Part of a small language model's weights.
Size: width 512, 8 heads of 64, MLP 1344 SwiGLU, vocabulary 39422, 74.6M parameters.
Architecture: biases on query, key and value, untied embeddings.
Training: a variant of Adam for these matrices, 11299 steps.
Each number is 500 + 25 x the weight over its row's rms, rounded and kept within 0 to 999. Layers, rows and columns count from 0. Numbers have three digits each. The size before them is the row's rms in percent of the matrix's.

# layer 2 MLP down (transposed), 1344x512, rms 0.0162, rows 1018-1025, columns 256-383
098:462520483505499502475490491458438502448494479514480517548514503482473511523485465492511534478505496538528427485485449592506470537481508489505492485501494524514534511510472510487473518493533506501553539425494516536498464494469504528514467477486460514495517500514498480512562492505480495554536504501479478545484492520510529477510501463485512498551478417503501482458501517520480512505498
096:501550537476452479497486568489496487496489506509487508512494486542534513454501530527444490525501512468508524501504491477482501463533496464482481484507523506493497495488460477528508495470514476481488441486495493502525434479495510495489508470454492486503523515452492488484514481479544512508488476516491498438467475484478460513465508471482484481564510472532529504454493547528483472485489
102:546485500479520499488492472459504496487506520498509469434502509502533467502492465516477517519498489500515506495495499499473527534492490508477479562504508499513496519517501495466462518505475514492510505521528483479504527505486475483506462539523522460522537534492457460486525508505508521513513490477535505495506522526474518494520492503522466479520478489473488519516510457478520494498506
101:470498427531464516507507461501527508481491483539529515519532523458512509500483459533482447514514499486524476511550512512473506478508495499497511451489568507500564468531504533482475518517472475518506505527523495495499511506504516468509454467447511514473537497523491493491567480506455513484516516455496503478518498481461498493501518512473542462511483456488508490491454477499485467468500
097:527518534486486525501498452461517477466517520526574507507492471465547537498456495441504523491500500525473495522538467487552497501516536495461549483510496522489501512506435483475518489484528475481559510489513533490541480494527507511516530499504493466514466506460477479488488520458483507515483474513482512520498523472500509534502494450472492526552503481483491487525520528474514499501476
095:479444527516506512505494517523457524528533471479528501509493476518508478500497509471459483536521491481521540514486446507503485492468534513557469465480531534498471515512491472529507513542503485476484525515497495495539516537483503506492505560468537478515477519514486463517510510477546514471495503501515497504567512487490469495493489514466460502488487497514472533480501522496476532497528
094:486505528490493481477505464512524471501470454481542500503490473517454510471498520492486503540525457467494479488482507510538515486475461477471486474475515484466520485484483466513474498490513479513492554504553518488514534539505530534504508483499498475524500503465499509489524522496461522494451533499499494511465490484489512501521508534520505461486497551478492529489528426531513520521497
098:482515513522538440473492547506476521474488488480516505494491512490508515465499493464504497562522478457482561470523491451482489492497495504498506506492470486449486481496484527517488501483478478501480488532501484522470498485522507495538556464509523525480488479507525520477498505520519515535523440500484510506495554499456474459516487469537517491490482512492497444509489552466542536448476
# layer 2 MLP gate, 1344x512, rms 0.0181, rows 1019-1025, columns 256-383
096:517456495506517474482486506490483490539501528490524472489481524495454510530485504502545540495464461536515471528475519510509500525444542476478510543528512488516491485492548512503513517564499524498485503497516564486490557500500504552534498493515497472490471501514487516479513479529441495500534513486541485528516523516498515510527517554527504501505505503472480478520501504468510495494525
106:499515507526477501494518535479498534486505496518506543520528469504510516500495491483518501482532498459491514521485494474509448486515485504519503450518489526538517503466496527533511487467501494509532501486464504488527467541509515493483492466502465498457477482472583514507473516490437512457484516479438517484474466473515483481490492494464529508484542467521521481463458559493475487523495
111:526495506496524503458509501554469536550491493480505504461504460500523446479480497490470444485485513489527535529481501476532489506483491521496484534530493461495476508488512470477521505481512514526484530461503523515450488508526521488494548539471473491497515515487476509540451496512511471460481470496515502529521517464511456550516500500519455530489530482475460487508467465516480491492489
099:505491534464523545474488462454531510466570505491495516511512449526553516502450485479510531478465493494542493517523474488487549510496508483481489497495498514482492505518448499501496527473555469504535500461489534501519469483487497495508504486537499471480503549478515510505471537477518487514473480497495496520470549466503484506468504463496517526515488442447516493508506506475491508528474
101:511501519517514502502537522500496542523560498480516483470491476495490487511481500479449505465529471486513535525462524493546481458479503513494478530507509448489489526487501506477472479473525466488457511514511507501538489515509479474482531517505509546481496533501453460505503544486506497488534523529515482502510534560527452509465495524487493546482568497460487502474464445514472481484498
099:523483469508497478510493508514494514492527484496492476496512529429540495521521541521503515497518511473514479532476514511516486471503452502544461480516472489501493436512536486532478497481523476484470535484492516511522506520513533506509500514502491455510515520451449508536467492504485515523517513484524490462510480510523478494573487470500461542482487510482585512443481532501519549509496
099:488506553511555505461496486470488514509483475449497472486502492495494483516513464486492485556484501466497536482495510490452467510478496503512488500482486484484495489495524513494482503469503504523482503466513510532494500476500481520544541473520529500504533513500451508477494477524507505512489478484470486494477516494521476512506541445498513518508493564481503507480505482527503496469564
# layer 2 MLP up, 1344x512, rms 0.0182, rows 1019-1025, columns 256-383
093:504516476499552523476472490497488519505516478466513526493472493480446471521497445502524516489498515492494531500496500528548498518457504514476474513507502496512496498530508473514494518471473510498507487517481477513482529471507495513484479508487539544524497509429508503509500523512500499495477528481523452519491541530490515483498521512467483539506568512505515519522530494485496496473524
119:506450490527482516486473533487541558515497491514502524494495499553569500512465495470493518468520531427496513482473516433529506477498509504486513468546481513488491509500495508505517482498531458492472481497485463510506473504526533500504509461503459470506515492440515518544513444511493483480481496458479502489493514470485494474503499481472507567466500504492508503503478561464508480488510
099:526492558469520524497484532492466504535485529466502474488483483546476483506531543473516550472480491503492511498456495489517497518493501504505482550506438496494442545486488484519516493477527536490499473477498510486519489476493478537475524518563506505513472509493508506498459511506538493523485467544525524535504516505510506515492478504552464552487521554520496519514534506521509550536503
095:473430458514516492522510532507475503544504529499488496539540523496491463530503500522482491495487501467506488467505483492434478514537457460490506524508493517531474491469565498536481483483511515478440490475476504515471504508485503500499463470547501489470520484498516521496508464541526527520516510508517475447487473466485513497513491542523499511454491502518503490434511528485468505496502
093:517543473475491463479513468491539483466467528522510506492481524492500514496486504534534504469471515526480480497533566483508529496520460505447519519516460458508545502457517502475499467472488513536526452499501482534468479445524494481505529459522460535501508492483489510499496499515461484529504503508479508497441495533477524494521511509539523495506516497462518457569498483491538495495462
093:535471487516514474540509571499483522513522524512482507507519523474526488494476476508510505467501542515505518508520491506502491480508522499543499463533479535549476466546496509502488524523502517491485509519465507548502471454475507469492494496490513496487517495512472517508505517508512477500526474491438490498569490514526509491470472483494479521516501447493506497492475553485504505439507
095:502473501514471542527476441469505483516498522496487546489496494522475526541484487500521489454480514494511478514520525499483509478497512487465508492478547523486504486482514489544514511541503492475479473526487494474505526554481523546478466469503476460529507506500501500500518498539471498490500535467521541439511457483520504506489526479469529494524503480499461513474538495453453516492530